From a checkpoint of a small transformer trained on Wikipedia: vocabulary 8192, 348M tokens.
Each number is 128 + 32 x the weight over its row's rms, rounded and kept within 0 to 255. Layers, rows and columns count from 0. Numbers have three digits each. The size before them is the row's rms in percent of the matrix's.

# down: layer 15 MLP down (transposed), 1216x448, rms 0.0815, rows 692-731, columns 0-111
# gate: layer 15 MLP gate, 1216x448, rms 0.139, rows 693-732, columns 0-111
# up: layer 15 MLP up, 1216x448, rms 0.134, rows 693-732, columns 0-111
down692 090:121123099132153187140149126102124138138073103083062125104131124116116093166068117133198065135111131067161111161144134073128127122118140131161097068148172123102164108122126112070019130131153184095149080101149135137065126135147128139150130088171129144157147129121095141135158138113111126137133165120105084188126177107076191069155150094113
gate693 094:152112104135141111095072112085200115093114133158119105183174129126072152081134112037101104137131092191122125096154231163125117112150150082091164125078183114150156089130109080140162158128112105155130089110032108116147155088195168149113144141149092112092117119131113070101155106159068073110089083081058088117062137155187112153133158067169
up693 100:142139156138195103127102110091101119156092104097104146144137161133094142110078133107085174081133108102136068104063150127081118080120127102138141098117153109070106151106128170141136136142105153131062148112103182127131094124174125155136120137111155206133118155129127117167135108128087097089132106101186132144095158162077089195185097134162
down693 095:097134160105110085132126141132084182154079051064105120135145128126103138143102106108074127102094098084140091165099171115163142098178175145172107116058075094139109088121171163158140071140079082173108140089154166115160109114118120087134138069142151149121148173129140107108112138182173086098090106109154158142064098129162144131142124134138
gate694 099:053150168108117130167062179096072158132132061127153140198131124127096136108080163132114183105141086139190149106153147076064141093143181088178179167168135110115132101132089197122119151091149083165097070121114156177207152104153165105132161136141137128138123070142187139160107121095078074155149106128154107119118130104124067193162114142133
up694 106:152103130131114141171173100144175116072111094150114178113107138080126164112143132149146122095117187149149053146088126121106054190125104178113089129160091195147142130139180115144139109145108142138129110147141083088109109167121101212161101089082083103122155129106019120124115155159105188092137129114128184122084107107144119163124150172182
down694 097:090138100123117145088094162104156114059130082113111133177185097146139143212169133085186122143151164135178116104140157037103139167169097025131152148116112184153112085122117139149131121188164185184117105104092137163201178166153150171156128163159107124092123098078160129145099111103133137165145071142175151173155133140183167136126117056093
gate695 093:168176118145136145088076140153145101107172127125177137113180054215138144118111124130149128103117107122147102154138129128114159107074124139088143111130106137098132132140177104132130085079179123140115141171137103148144135143108134144143114157150144101094123142111092090080159161112148108188097187102105120142146130089152075193125150098084
up695 090:092073100174148123179101092122048109117126115108076080146118125086132116177151113133114127142167142157107137116074137164167104154151147162095148101140169121113113130072093136086140128136055176102055092151117117086087090126062185104138157112107124204135143102117098154118092142069108097073115144161086127155119132114123125097169152191106
down695 096:100128090130122145123161105128082070121114091164129122148112124155111162158106167128104134152144097075182154136190172133118167158083117082105117095150077125092107118048125080145167123117127136219114076129117088127123089172077100116114160110136142165124157164169076124157079135161169144125168104174100114108110111079124112146143192120162
gate696 101:108143200150108139123165111103131068106045115097158185129119192131188125142148139173089129114095096141127130090101102150133132076103062109137136134118173102150103098092171197142125021144162154144123131170164133112118091123096107083145194133116154153113135129109148044108125166098137160087080091139128080123188114130140156110085140234157
up696 107:197075104118093090127100131152069115158195159074125047125182149171113165144119067098123136088123099065161093138159087122097071175143122141112101164125080108086118126148109109132118175106123188088085125113123154162093143139067136149098096138136083110086068155113079185136150109198118149079183105119178128154113093150070125131126088110112
down696 110:140119042064127123116127132125148170138179143084127130165182093176130106118156073082178154129110127094100069118083125201114141171159125119133145151074100094113141158155108108133185098129130135128169155129082171130181137077161171180080121142188100126139145177143092181163151126128113166059158150104171110089104093154137086164096137064116
gate697 111:126097145103112138166120097103106127126158127138167137115090128141131173105106163160127136117154114092116094138066169109130142091154084127107035194103115187162144121150151114062161068118139070074113161126081152145139125107160168081094189083113142137078117166168197141141126109106164188159137141125086096089093096136155133170144185147119
up697 110:163180187046127132128132112152135126119072110142091045125105199109079113136093149130167141152127149207137157174114136109143186094140139088117093141117157181159129087146151121114142076098131119123105119137149102103111191166136089094076166170120174159093182102169116081137165075105098127103118120154093161140098085078202134152109138132132
down697 110:149179151125159100143135102127144121107164101113137049109072078098097072138133127124133128100163155189088139119128111151118118166117149111086136131119111136146162129149154126139134105134104107157108120157083166193095148125103120127073141118148178111099122173145076117096120077134117131195155139081114159124140141089117130167103139128208
gate698 101:155163136135128090114110224146067142180141127202099117118130095127143201112115133199153114124107158156089109118097127128169092123173152081143126109164118148117118144120135157102094164145151156149204058159140134090158168180122132153139134114084073096110145160144141141097059147103113126151104139093140178118113147168121172175166107157135
up698 109:040127071157154188090085088087113106135065094128118193137099115131172166122151101119179110109127120116152090144092136124124146127093097162135173062121166148093163096120114115132137149170137130073121145085095137175141130218145128129142177136186110103142151124113111136125088110153172177113146118085140137162159153074077149107146134073143
down698 102:162136102149129207130151069148147197076141100118123141150089181120105144060104141134148090088169093101187120129134079126027105129067087163090181147105094106123130083136086136112129122145151092111106094118127081096146163180112127102192102144128107099147147133108119094158129119108127157126119118164069121149108235105126082126132135132149
gate699 112:164146135155124144117153173122134177134164097107154164195099095164149170081071134185157156093129107128112152135145134191130146123143119099094107149102124116146125065134129110150135185084174148082151051112132137161095150179132124101197157173121123122099125131070146146062144157121082120125125129136140125118182159084135153176110156148163
up699 110:120126154110107151083184153140139139151189116141076160135128126127095142146176088152107107129122152167110175070107165128147102157075111156154123175089146149135179120079076112048170159171178135029101116119097151131105159152144164141165104152184161095075086190130150174131066130057155143070186141146117062167180089136116171108116113112151
down699 110:161140152156133093121111128109068108093202117107157147055058168132103124146140168104103154078092116141161175111148091114072107098101114153128148155164086155165143137114142100177134130111077164161104150069178108060075117126116150151134129158144123117082048126091171106108130091098120156171130164132166140181221111122159067120105077127104
gate700 101:182170097105117099104137128144132125138125092209189123128107141127103127121116138114156064079078092154144097195157156162162144144110164154040116147131129130134125122135123158138120079107104159105100139130189136086130156088165152137126093130105084111115100133119178134125098190121086166119132140112147117136170131128099122156201201144140
up700 104:143168112097127156067101107182108180109121150180158158158154122134168134115195106087145094089146197104092170173121193079128126125155140102127096127114101085134120135173152094143106123123086148164140164131173100196178106103121105101189136156142131154122090116115105130153103213114111193095110155103119120124178072095171133106112156130131
down700 102:111117143163140100140086117114183081157119130111102135110012094124101086187101129148076157152101181149135115089122137161129183177108115134138104125090109064082147121105118168175071132086187131204088203127166150128098077110094138128157136066107124116055112167112074255139092157136147141110165079105173094116139129132201095126120127134154
gate701 093:114085145112118137186108171077147103126130163189115154122142183142079140121070124111136137183095128131131133149099110125151138061090118129090116137124101174155089123140159159123145107128157096144194120123106129099128100109159143071142111097110085165101053088139159145160120129146157198184178146142134084125182118135106080121101084115110
up701 094:107076091115140128148138138113159128155166126100106164144166171131155175158125159144144167170142116084149046097121131119141111110097143150102148098215040102125090150157109155080125215134186135134105159143142096115152146097102143117200130115129121149113092161156123108091129148117071103113143064089131101142089087148066134119183190111128
down701 093:135128146127124170128122157121140118169186112123181147124150148119172147060142146117154109165091132147188147127158200118087104091115139176125170177113104140110054090162116205086113128134120117148105086123120084091184105104167116127124070127147137131162096166123080132109136109085180112142150119084133129073136119103115047136088136154107
gate702 069:111126085082131125119135144095203151169127153134103150187145144129122157077095123171130134151123156098161094100189123149135137108132151125085179106090107052131167125163098089160144136113150124134111143213180098121163111051122135102098096117146169120040181129115103091148131118131180148115137062156104130112117132183170101181161098115132
up702 073:149180151106106121150128137106204154147115144091113075153103120173097099129114104136074170101116097111163126122186164177177101128098116115089127152080122111128147082114149145144149152122132114123134096138193057101152112100155109158137125134160136080121152168060152125136145084149139180179144169128085132154167052124140131157140068078155
down702 072:163114115099168184149129150099128164134163162068124123138150085183145103086180123137112161085162062139208169111161102111164130142136182129158109102154122108166144116140075167111125098106130082140142107146169109094067157034058151127179148137100098146097123128101162125135176110173153061129155159170133165141103157138104116137221123052096
gate703 093:149120145150110147157098094128138156131033088176122111102143100090147159125124107142129174136106071105105109186172140132131125137164152090159147135194180113135086155095145114102177134132175130172156122169122132116144169145083136137107138104123136202074129113116129164160090120164137116184096101115083159095091150116114119116113087159163
up703 098:211122128091106144157118138138189120150072092137143103118187109132156102125103090159153091107100107126167143118185099147122130126114115141146107150129176130086111122128131143141129128100066127130126102117148105122136158080158089066124146116130101103194176144127168147150176155121143103063081165074125112096196136109111120106076119153147
down703 096:087147119132193120158100103160096131131111112129168082167093154114226129125144082127127088144156213103138138157114093166161125126106126146076147112146192129134158088157045123166171108140177139080147134071115128096117177177121109201122082101079106072145081083149175149172143115086141162119137088167120127098096121162154170088158072133122
gate704 120:122146209111143152122174165121101184146099131160144174193072150131090128154091122143121161118102128130188180180133156150120180123100091066149182163162148124135085079144056178076128154086161160094087134164092114152097137183165140157120097046123072135123143140145114217137093110072122187187161066077163127137142145113141131132146088127101
up704 118:177166168137120156078127090104121088171127122153132151118110144037089166085084170166113128146120159092171114134129125128144166169091142087161118175090117175093122130144130184091143144104142086075090163155113154121131152119098111130121125101131131123135154092148109180182083120070169097109109163119168049129106146129171157135051093099182
down704 116:173116134134145181147134125155097115151113129131155124122145090049108106125147142147118058158106093116161135181094170058160162167129130083075093108094174168162051165122143084147160129125148154120115184128137169120104123182075153088129092136187153100158152098105139123040152150126159121116127139170197131103117123148140180128206111080101
gate705 106:111096084152164077150108183154088080126096122148153111096149091173131157175134064104130154082117164150157124136165112104139126150116165145180095124163179139114121128182110093110113150121020129154085097114123142114147156121158081101132145135103067090145155180109125103112146161120130137186142160142143133128150142137164151178081156126135
up705 101:154128091134150090077101138122107137234140135173133135159089094155159189148091211118088151150128082130173178126136082060164122118100084140145046115131147072201176074145152137109182099103158097102137128121111151129087156087110101086111130149130154148176178026132145131122139112131129095088127158184150061090141142091154092120127075157169
down705 100:183125116103109126113092158130177128090145128182121170106101094131119143093149061101087138095112091141120120091128133108095125125099157145166145214207136168059098116137088179158127110154145114120153127093125050054127111110162119115147129104131086143110150064126156119123159098075149153161080095121123142196181118153180124117095086102130
gate706 081:133076110160133184057125145156083136108133191138157146103117115122103158129101122131180142119108133130174154164147103102163113153194108089149125116127163089104109154133125070109149192164152186079108142107125037106097067081127141135097130212175199143128135123132176115166177165188160080173150108085148156168159119158152078151113126108080
up706 088:109152159176166090129088097162118115172131160112144132130124150125149114103173114170088199143110107163120108138131108084109140099136153154160065094114144118152137103130070063157094131149119109161130102141114164155166135128172111186091150093176087106204134085127146087243167119101147154062150110120138168134144199158116168102056198097144
down706 085:073124110096160117132173103110153124146103090127123190170125179100116079142132139103089133149135092130179167156168127183207186180118115169150205089153102134081141141105169164176131157084142192111112133140110086178127177117122104090105133075157155169099157157140121121102118084067137131181129099125130111124118133076132152171113171169154
gate707 107:180134146119114131105111070130140172156200134197161133144109140152144124107075115169149174160080085126085139135200124119134111082126109066125160146200129112095116137121143092099168166152097154160093101135161130192161166126124089158156097077105120174111169166111136091109163099157150144078151184147155125153097186079092135118098170073178
up707 112:118182126085100119102110122148126179097124134138103112139112140185138133097149112206108097096139206198133120127149049089098170132126152110079140106174124140102165166111056144099175145073132079113143134101052196148152162124120118093121107166183168126169109144124150087119147146140149091151123117146191095176080161155148149127198094129148
down707 110:171067147082134130154090141149092113119157100119085129133081097159138156143183095166150125132083085104112084143209146124083143135126101144159095147040097101113168173125077138192123125106088096120118101101141142094102142104104122100148139088143108057164104117093143069128109100135212148088147156106099135133112065146120077181114123200182
gate708 104:149148188120120098128150104157076138154098145199142105155143106131189083130145126150088123150102060164045110089093136116111053177103137082096115183120170153134066123119134114134116116149190152095095116127153124123114142192086076130128105136140099079153135117125166109202173111200140109076093058099135082141164113137089161166142148133134
up708 109:131112138145105134143139092188119161131100123140186097123107123099126085123115080132068157047169133173160115174152155185122134071130146130075164110111186168134144111112072116077125133107134116116148150147097148170174170170081132177107160144122155109075111095179084123097130138117146089130143102120188057130144179147132109098188109203151
down708 107:105128145156209176071145100164108145111137153108178152060143105122158076150118171085079107069183120130160107112130059122097158169123115139120151115113138079186105129114135166133153159123158139174137176106169139153120188081137116162047166143087164081154109112204088089113145097159158098096130125171124148100116060142095133142159114185095
gate709 102:150160128167105203136126190079141113219128100104139150145214158112106055127107134159148116137112157108121185176133142108132072079171136124135145120069125173028153094145139110069144148100171118139098075043172149123111080157113139142112189089168133189131134118170116118131097177150097123089106070132134077095116124167197111188142100139093
up709 107:095157150178149137150053125137188142089150132125120127119136202186118080119179113113100091107135175125128081123120119165164133181114106098163155093183061101103129162113176166103121117185091150173134137110149172116185106157112129066084149148122098080127129120213111129086088117167145073102135124184204137099081108123111142070070151079163
down709 101:151090125103196125088083128073189159154106163112089162146065144179125142163110082137173137154104167105138157146143121150131127101135082114106095165088137130159105069130124094150093174146116053090171211131119126125149129141127089156057086144165090156188135135123164158141140174119192116158121079154223150114117114143122146091160080117168
gate710 104:123197161114162083117157097096122135164214112108125098093083124124144138116160105064118109108090106148105111144103161059169155202205140167158086175175140120094149119129137155121116089156189159168089062145114133107147113127122147109097104138113109157126202101176122223070147186093111083128111094098134103123156127124188187142115094096145
up710 103:148142122110137155104111092225144137120129154181124143135084131145101145158129142161145091146131155158159111139129104160152073101076070131144179054078131148093097142115071110130125124195155077124156145084152125145123227092132141083155120151153110130122150142089158121104175149137131134146078144138110136118130142125055101095194135133179
down710 102:126149082124121158143167101157120174150082152162096136118134129158191127120116154079109130137132106068212150137111085160124103067176171108118142122170118077126129098145127093122008161169159159165131100132151074124099138172101143152136155132124166165133160155143142083146112101164154155070070103136107141106136167086133035098125140099139
gate711 102:132134167148187106128168148109161109143137118058120122093155167110151104090110142170127096124119126129152093096143147143145118100164121137115108159121170158140123105102128059120126162151107112136077070201081188142110106125073163092146171110139131146172149075119124127165162119102141138181106130137108108100074165171094112109117120151087
up711 105:087132080114126125128148176130143113161092138134087136131217127146119047169156057117150132118145155131113161142150156130117092061091170154151106146150141094130158129131099105060198130146163140103132152147128115180120099156121117110175107126135130125113138129167123171169138081105146082136198171180131090129130125092156132139115163081118
down711 101:158118172129141131125091166116133148162127158114125146210111119133105089074107057127119075095103138168187097192085056126089068095108106107130111108087227128135094115118151105114110062118157143150182113165133183135105154137104131092177110162112192212131198165132085140110133138158118157080132154140132099146177122196126123171183137119163
gate712 118:106085146168148112151141186156175061131119118127143127166143129088105136133204128055073140135178092112121141155129140135136132071186146170136154147097138135143166168092150098182191165100112078177169085138154099164111128128158088188139151085104133104144179137129060142086118181197143173127141095130135066127109113140142112085094141147181
up712 123:152166093113153115067155048059122178117118099128146138108170149130093132083168107068090135141081116129197097114138176126143198157145103139109050126145160105153152127132138150142115118157127147121159132114161015130096138160133127101084148168115133087181115136167106168143121143120122130112128105107119146132135135129127148164141098128170
down712 121:126152159112132141115128150104090064121112146126163094093128073141097127137103142121115100143138137047160132109132142105161184090113114114086095171102130171148164149129104173120166197093108092105128188129116213144128076108104123117101095142133136126152188154150156145152106131110167154099181105076162158094127137123144174198096225145089
gate713 106:178089173090132185129128212104122121063093123120142126144130110103151092082162125117117060170170097138133221135115114108148145057187126148164204220124139150149129137161100142147080113122166125110107057111142161148119125149134099114128124072127120094108142085087073065153099145162170074065161109160081084111039094093090071134103198135181
up713 101:144143158150098079171136186125150097062180107168110102101138143119208091152108169126140135177124137074101146137108115140131138132069100155122148104161073162139098156142104070077096162114128167171102193185121170153117092097069135098154118102149105106179165099147164131140125103127114134118113101090135123117132086151077113147090132099151
down713 106:107127147060090075128067155080173170086132147132150166129122167153211149129136130119156127078126117144122177153103157130134118093135133098138115108149132039140123069103100153166109101064099084173099090117107063109136164129143151111167111048126171162121126157124137193166132122153152129103088136186147138111120162080136089092104109130118
gate714 114:162074169136136163131083177079126104136116115179148150098105132090075113171138116087176167151166133089179125142119124101176175088174129100085156117125130167085106151104149101124190132109103144144108076156168110130143138137126110151134132157128084135058123107136131183162101114135149131126161174114141160177116142120115120143148062149186
up714 107:112078152164132161128150154153096127102108091124142102097135111103163091129096134117113118139125131160139116089154131106156106158130092113139141107143102111138086077106086130161113138115105119069088166074122043167161152147179124111096077135168192090142172121096178142056171212148134132144124139087094152145127139116153095091125181088091
down714 109:199061148118197074133157144163104096145110103152114108210130140156174146164136155109160097097121058116135138153120103153078190121156079114188128114151121178127118137158055104080051164151101147053082109081087180169149088142137174168079093136167165122144101126138110090135077155152141160071109140096155100155121136164135078143108104051180
gate715 101:112129111185165087178048116138158056145050182177149111113148135183164080081134122129118160112125176149085113124096144125120117135123139095145163116099109163093148129160123046161093108091110159150122126186123072159140079082078187079163113025169118097067048142149062159116152119155104129195105093141145146152087133216125125160115114128161
up715 099:155124118167098160125102144152142132145116101114153148167093133100124184201186136191112158095138163101114125113149094089135159148155135100124000149155121131155099133118188148121140135067072073103193062135169129114108143188173134127112137182044157172134084136138098091159168100153156169165143148116089130123127175109101150169152089132101
down715 100:142111120164118146119177146073092123120123085090087120137087179083173038127117101073122101105127208121181129084111094129075126104179093149203166146146104128108064072150102131108150118103114186105109139111088157163144166093143139150134153149127106152105157140122071110140087129097132094132110121173134104145126159138091126112160098106104
gate716 116:131153158162084090166142149178137121140050135170125128196132200151122124094093068088120168062069086118061093137099115093106199062133130085082161229144124080109172109170147138148057154096160132144152142111152087153132162105171123102144146138183104108127145098091115135160128180127117125149183109162148118136122123133135112095145107141156
up716 123:155105143146129136122125155139108183129051105166107107175080104081132127107070095072144113122171077127170155160099164113122176121100107079102181150124125143149119173161187163170159123106080169135141159117093183128100086092154088105172124092128069121121105174068172180107114154158164112143136115206159159094162120132169112169115172128102
down716 108:204193067091174117170148083154129136160108101091138103134211128148111073172107123112176086103142129095157141108072182117101076017124154129095132145133180164152146063116135127075136120145125170100112116092123126064140108118130187121168154131182147130124152144089060121155153150115194111140126115148079180168175165082160137124122130160123
gate717 111:136150094158084145164107168155137110116103102137145160098118128191118109091094145066142096087061133156164079132122153130135118134071106131166096151128113123167172089056101159101124109108150137111104199114123149133176174148142156128146087125130124074099116117091115106158116118124152177137122174120120145083093084119125131079127172107129
up717 117:144136115116099078041173135143143111154107095132142161084158160160085110170131147164163145120155113210180133112165099173191123121060172099119164074134188105112127128139133172115127094134092116147101175166137165103104130156135099099112079116106070097112180132073152133140094139150097145124127155133074131143074071115076150148139218091106
down717 110:072168076110147115133148161136121124158118152081163137123109114130204128137184137132122097165084068098121127115105148156106172158116156110128105172127143130117163164196149157138148115155171120205170131129166120099125142073123096135105104135098147103125159111123211104142151122187152093102124062181069141146161086065122156117120058129152
gate718 109:076072094115178158116125164116186118156141093189147105120104170155105093074139137147151158080110120163116129131097095137149131114169193155071081130076090147120162115153119145144136117132102167144125132175115099128128165127123119080095120152119134139072071074123210104141207195132071112186151160086134159133164128132154127150161134081152
up718 109:129080091095139122146177148096108099089191163119136158152108080140117147117198174170142118194133131070165099127122155110125151093168084140125080075180029163140170186160103106085103129102076168143115119168153125120091115159166119124115098142107141166115114165192130180101133116097105147052121082130120074102098094106105081096118062130179
down718 104:121103137103108093170155098088103090131116111096164115163102169123135128133061123147153135078140084182129211108170121132142113128141150162066096171091082092161120153164161074100103167125102069072160098130090119122104120139117104107130130163106167172137131104153079116109111126096104095101133120170187115139152150133095105100161176089107
gate719 093:101117171158101098134194128128173087094149129136105157104144128088143157152145184111144187142097121111147089149117159070205146137098089152130109140147177134143136108088114103128093128129090075110151119068124143050145086160171145136100129105062104120088124111074130126111096132151153137105053146105127131113093121152130095175153172138073
up719 093:120146160126138099094087154149153107117152188148142172224123161160081185097163166109142204157098149129110109132055160114112123138125128151105090162119162132049120155185113135084078119120116149095119135130220129124146135113227142117105223180114128069104111126088178127167139063040112169073099139100099156096091075121124086111168152107135
down719 096:120136141112100116105058189105117118105093099170123112141114164162145130142138152146106108165114156135080084106174065090155121117125111145097107091123112137116114129123131192143109159047128203153110101154088118141131077090107130050122161090119068060146192106172145122097171069092109132177170087149083092109126171191137194099136198108121
gate720 086:147090140140074117134178157132104050125176094131143092168156121127118119124113157129151166077165157164092099170136173135151103175134154103167214095125183179176099166120126162087172132099107100155134097157146154152111084127100116103098164198112137096122107067156144114095109145111141048151144108199194094160128159135124101090130185083049
up720 088:122081173175115074073102137110126109113096144099137160051162103103142170124152125106110077193144087206128120126129092117113154110153113157089116156095108101097149072153145116148123091141142079107135138178140116105113135122067099110128094053152152150138123131141158118149139163158142139148105183078082098144158147115099101143108100175086
down720 097:177157131147187163116176168177093116147127109091140128083162179081101154110167111142108123171126123126110150109114119174145122143131087107128099121111085138069137142137137147155102133149156106151128150089134129187163118121097101124078127127114163167163116089128131096091127103119072128094115130149126109066175134182162166105168113119121
gate721 056:136142163093128088144107161154213127129135115182121169139121107129148098133118153133152149143083106180130161102115094089115143098156134158084123118115110132099118151097194106093066106160171149078156084128087125079096182202068145108167150083125179134075120063144129136073145101108090152124110118151139150153158099122084096102107114116082
up721 056:203105112128156142127152086159060130105089116083137142101085105171136190126151117127129172082191136165127048160195121159146114106103131068191085121160131097116178119156129179136120145088113126129096178190173136178140071095145087150041170147123087136154146195056098116143124156160154139092121162107119068128112125083144180157145129163132
down721 062:130198086104142138114148130125070078106120151117069094091144091133088118146080120171148172059189114089187204128219218134094092149079122084132108149125073100099073113118125113129138134130081133157054098196136187085128149089159150108153150130163099148107090133151158149154116101132099168133139174118097107113105072148135103110118126104138
gate722 106:128095142138084140105144132142120157108147171160127060188166120153116109153162125128119187107090152146084078086186132162132121122090247111125117063159158129131129087204122135172094112096153171100155163134145182153088142055102103143102150022089148156115132125122132204121077100095148175148156152099138134165109095086170105138104157105165
up722 094:155103106163122152192090163142103140130120080117094125155072142067169149135110137149096208167106096167123185136095128139117155131131057091160099119118083108104096109103161133140136113155150098125113119133121112077132125124177151099140131153184083119152150139167117087158192112111113125160157088083129153133083162131070087112176153090097
down722 101:106160123153174134109167161101066171182125058101142068174175100151092140186126075125059162124090107096126058163134044112159126137090129088117127183065075088189157119104127168125094179115160150113129119138179159146133140102138112110107131129151128094176170093154081113124153213121158090124134110117114130151109152146148100145116139135111
gate723 097:083107114137110205154110110128138088117103179101084155133125121182165109164100143098156116075155145168141098174120148197103165139100063078124106088098099111100082118158155111159082142128194143111135107119160173095115088143159119091184143132136165107098107158176102165121155096090197135117178201132172160150125105121125081130153114171150
up723 103:164131107165113128130112111103085120122114139143153148203141186097189052126153116186154128174135086210137183096167153121132162101117132140126090128168151133170117164106086168145117190130218136137159157137117127153141131093106134092081099168124114181161144119078132113092082107093129118141092175100104135131130163177088110073173086123166
down723 102:146169204095173137108116096178071082119139138093107147176132097142149031085142113114139097075065071132100112104130049120083112150164115126158189094096111113112090109158142089154123100131135129127079160059143148066094184111062142132119069117080120117108139136154153067152116167167132102161079091194122131147076119196127091094099110141127
gate724 090:131111145102144126137115153176076132064103158128120157085171120049121134113133158130163195126170110093126131129159092100169133097090125137149132123112114171152098145104186183148127140098176131121113126146098151118157131194095162109105118138092174126146149154166148148178152135153121137188096125076162183153056153118068108144155160109093
up724 096:147127181124234087167132148158131133119090174131160106084168141113133203174138132107140142095142090100155147105112052138124111142140170137166129144173094112139105169110168165146132080094180103091104103144113128168112119090113139130149052099124142150147117147113199154108145184118056135180128041164125126045144150144089125109095125147184
down724 094:096123135169130066151160111115145055115140130177161149127158152160171112169060135124139128110107144132156121118185118141218124116084183166186203181124097172117096123150103104125113130105068078127175104137100080159146122137095148152089068093059144126141081174089161116160110134093168115163169179139141113120173052140180118129124137102096
gate725 119:136114111148131138113157126136134163179149137170136119133146148102161146070152127148134132113152148132136041171143116198074185136155139124098176148159134140134171150161086164111130197054205168116115143104177112144135176096105116145159162132113122142152115172144125110134142104151067157141184070067173103128171133116090118127149168153100
up725 116:110104119147154136096155111205134064144027107132132098115137144190135113113104106129099111111122116123165118154156088115083147110151103163155181127128109117166111188075135174109056119144199126150126132153098159162145193138148136087077077154097124166115106123149051108097139145152132154116115170130127188142134154110063180159170073118064
down725 115:076181134129151147102083119200103148107140134143103132137142124059110120109148095120116103118112102132071158162140149124061132046087145198108130082118128196177171164140133138160080110101106097088116136132083113125079111121094141156125201131101132097056148091115077190164128091131115126113156178117093122077108143099103135153109141138095
gate726 088:144172124110111136102106183156148082132166098098178154091145122094149049121183136112053116161110194124163162140162184152190123166109128136139118140187097117166113127121120112147171137104142067153133093072066149120125104162090079057129151177104123166136117050081074105147164074079081108180186207128161116156185111078125130116098132115132
up726 096:130138117088096073097094127106127152137201094112112091097165131120157071118126164124091087194155124148154143117130100083110175105112120117100094143184079128167118142148122072206176161135135121150055117083117147110142095134166094092177192152100143139094115060071096095140167081075113078115190146101161125152182148147155099093130137104094
down726 096:102102140158138182064097201153124131129150129114120057101152113188123150095130166153073138149126068075178089138143159079171118067153159110124111125195079090109121115149083120107089158106144125109065132132140141146180149134127162120132124111098091172107154074141098135099090147170117124141099102136088108092135132167149175165129114128166
gate727 074:110164132112163121138146211146179160124095132161125172075126103167078160182106151128137145126135110131167155129159163139138181117149131170092139127117169131133155135166184120168178122119169175108125086085089096134064148167135127135132128108158088139138101151096163165101151166143146110113061098105068128093149096122108158086088144105128
up727 079:154121167138091138153152180135123155145208109144142168123147094098120122114110085100107083166166127124123127084106125129086112084132100142107159194144129166129150152092082132107117198088120185155154137108102139100160083101117134175142134103130146116135145094182169148148051148122089148141135159139132048151117166154176129109129105147096
down727 080:112055089206138063122114140124144149170114137124123110139100131160117120166121116111143154079113130113148094133149116114121162104105098156138159136108182166101075124122130109144070106153053142183057118099120110103156080121142081145081125130111157085129122109117128165158117105161091077185146165116111081101113097127108126160119140173141
gate728 075:159091143124109087156090112070082093156135122105152150103098111112208108099168126048185136115146140150138179165035147186120112134148155126158116153047142105136144128073117123129124085101145099090138137075141169102109124054123124142102145088092108148075151154104126143088073166105116135133128089057130159073121104051123172114121133130098
up728 065:131158172095178183079172151200163162116135114139079108171149129152081141128131132206119121145151094135174068137163108111138152117080039140107137132156090104133092105114172132086101135163173150109124139152151123158155117183135156121140114118148110180129080093106101101131174106118101100137114162128182095157183129170208063121157075132121
down728 084:110191103179106138122154110103089132079155164075128194167111110132090108133113165097176083112134111151144151188155094123133174107131104142105154112099093187127091131144147170124130106156102114137126107169135106179137118119137158099093143080091083152089094112084118100111151170090178123154212115123084107116155127101150109111127159154066
gate729 111:166140154071108091104111169166102137132115145072107130149081112136135129136159167125181166152131091114135113131136190138170173151143097086059123195114098083113164149199096092153176133122200114120182143106099086112178113086131057145148109136100135029145129103152121168137120140135097155149134121101124095202091169092135141107111115121111
up729 114:143151153191099103146160137145154126159143143126131150121154101159158172205189086103126104123158102161135185105071165134166081135129125112159098166075145142109113153143140075098180156108108126149152138163212100177042103089127183124102111157137158122142090116116140147091165086120156119092145107106110131115161096140043141108152085155118
down729 104:119153129144148134128159127143136090100101135149134100121089083129104176110146180085111118123160139106117128144110131133064092096122150073155180151141061156130084132126118173129115121105115140101120186187169155125129201159135155134179138128044134136115152135089110084107129128157171078186134131128144144108074127135101105135164115085185
gate730 109:150110137148091145144103110155051144163120103109100110087042161133160082115136142125097160193155123154129125088112077180162113164146161133106105098158096103109125163130153160169123100104137104130151135115138147084108119168130082132111098107091143160133160146134095152155111107147198106097144097121179156071107149102120098099143089066093
up730 112:088096083125073137119101118107182108147108133105128121117124139171140150182139117155159129115100170134200111111186122139128121157118205164088100161111122066126143166087122090109134117135156128145148158082111141123119137130131088107154178179178143179093130189163085120084174159109083099144155156165135161135201069136145118125128111133131
down730 107:192147122101156137142095115101099132146111132168118168144139113135160159058114099099142100093143126114151137091186098081148134113164100182128113108114093116142159134134127117141141148148102128154137180129117129139133140106105151160084136151085136076176159117199137164188122153121139144125098150172141166144092092141143105207080117204086
gate731 099:097142133137156131147116090128050090126076131164100188165081102147101085154091115109146067132063144134088052159144158088056130198087118146118149190129152088094066130118138074100083123130161141155095086138165119148094184154135137158090149143138086102180149082103098099075114109118155068152137122118139143083130095175156116124103146183078
up731 106:158059122118124047100132148116126136048149171101150133161169113124117063124094151083133115173160166109054168113115176112149155135154181153161133168114103150126164152150097103173129131161134165159132116133091105097138105127124127087157108123121115137085123113150099105156185150109076092172189103131092092174165182139093125096135141136093
down731 105:171121118222088128101182104178091137104071097215099117165144193102132145111160114139181111133137142117166183102081110156108102123170092079106135102124154122170112133159136195142112136107082151164077106085152122156128093061190121098111127123165135100138174090110180123121135148152207182120099156249118104154158111131127109115120113116109
gate732 094:129095167114154116100138134149154170168108093128099090128154146151160136102118129073148101091152118143172097199130094149110125127153108123165189143126115191155126102098112163115141145101131164164173126172115092103191151118138096099136182125120100166144115116111080143094043110142140126139100112101134141104124127074118115122131228143149
up732 102:140113135090105125159134097124146152126108138152111141127132108181102147124154140081162144134195173169205150114156094123067115118175103098179132146097100085129140088135134155102109139159107080165124144204140175147136088139155130128074190133054139094093109093197187162191140136145130118178120090079124151115133166141106066092075197121101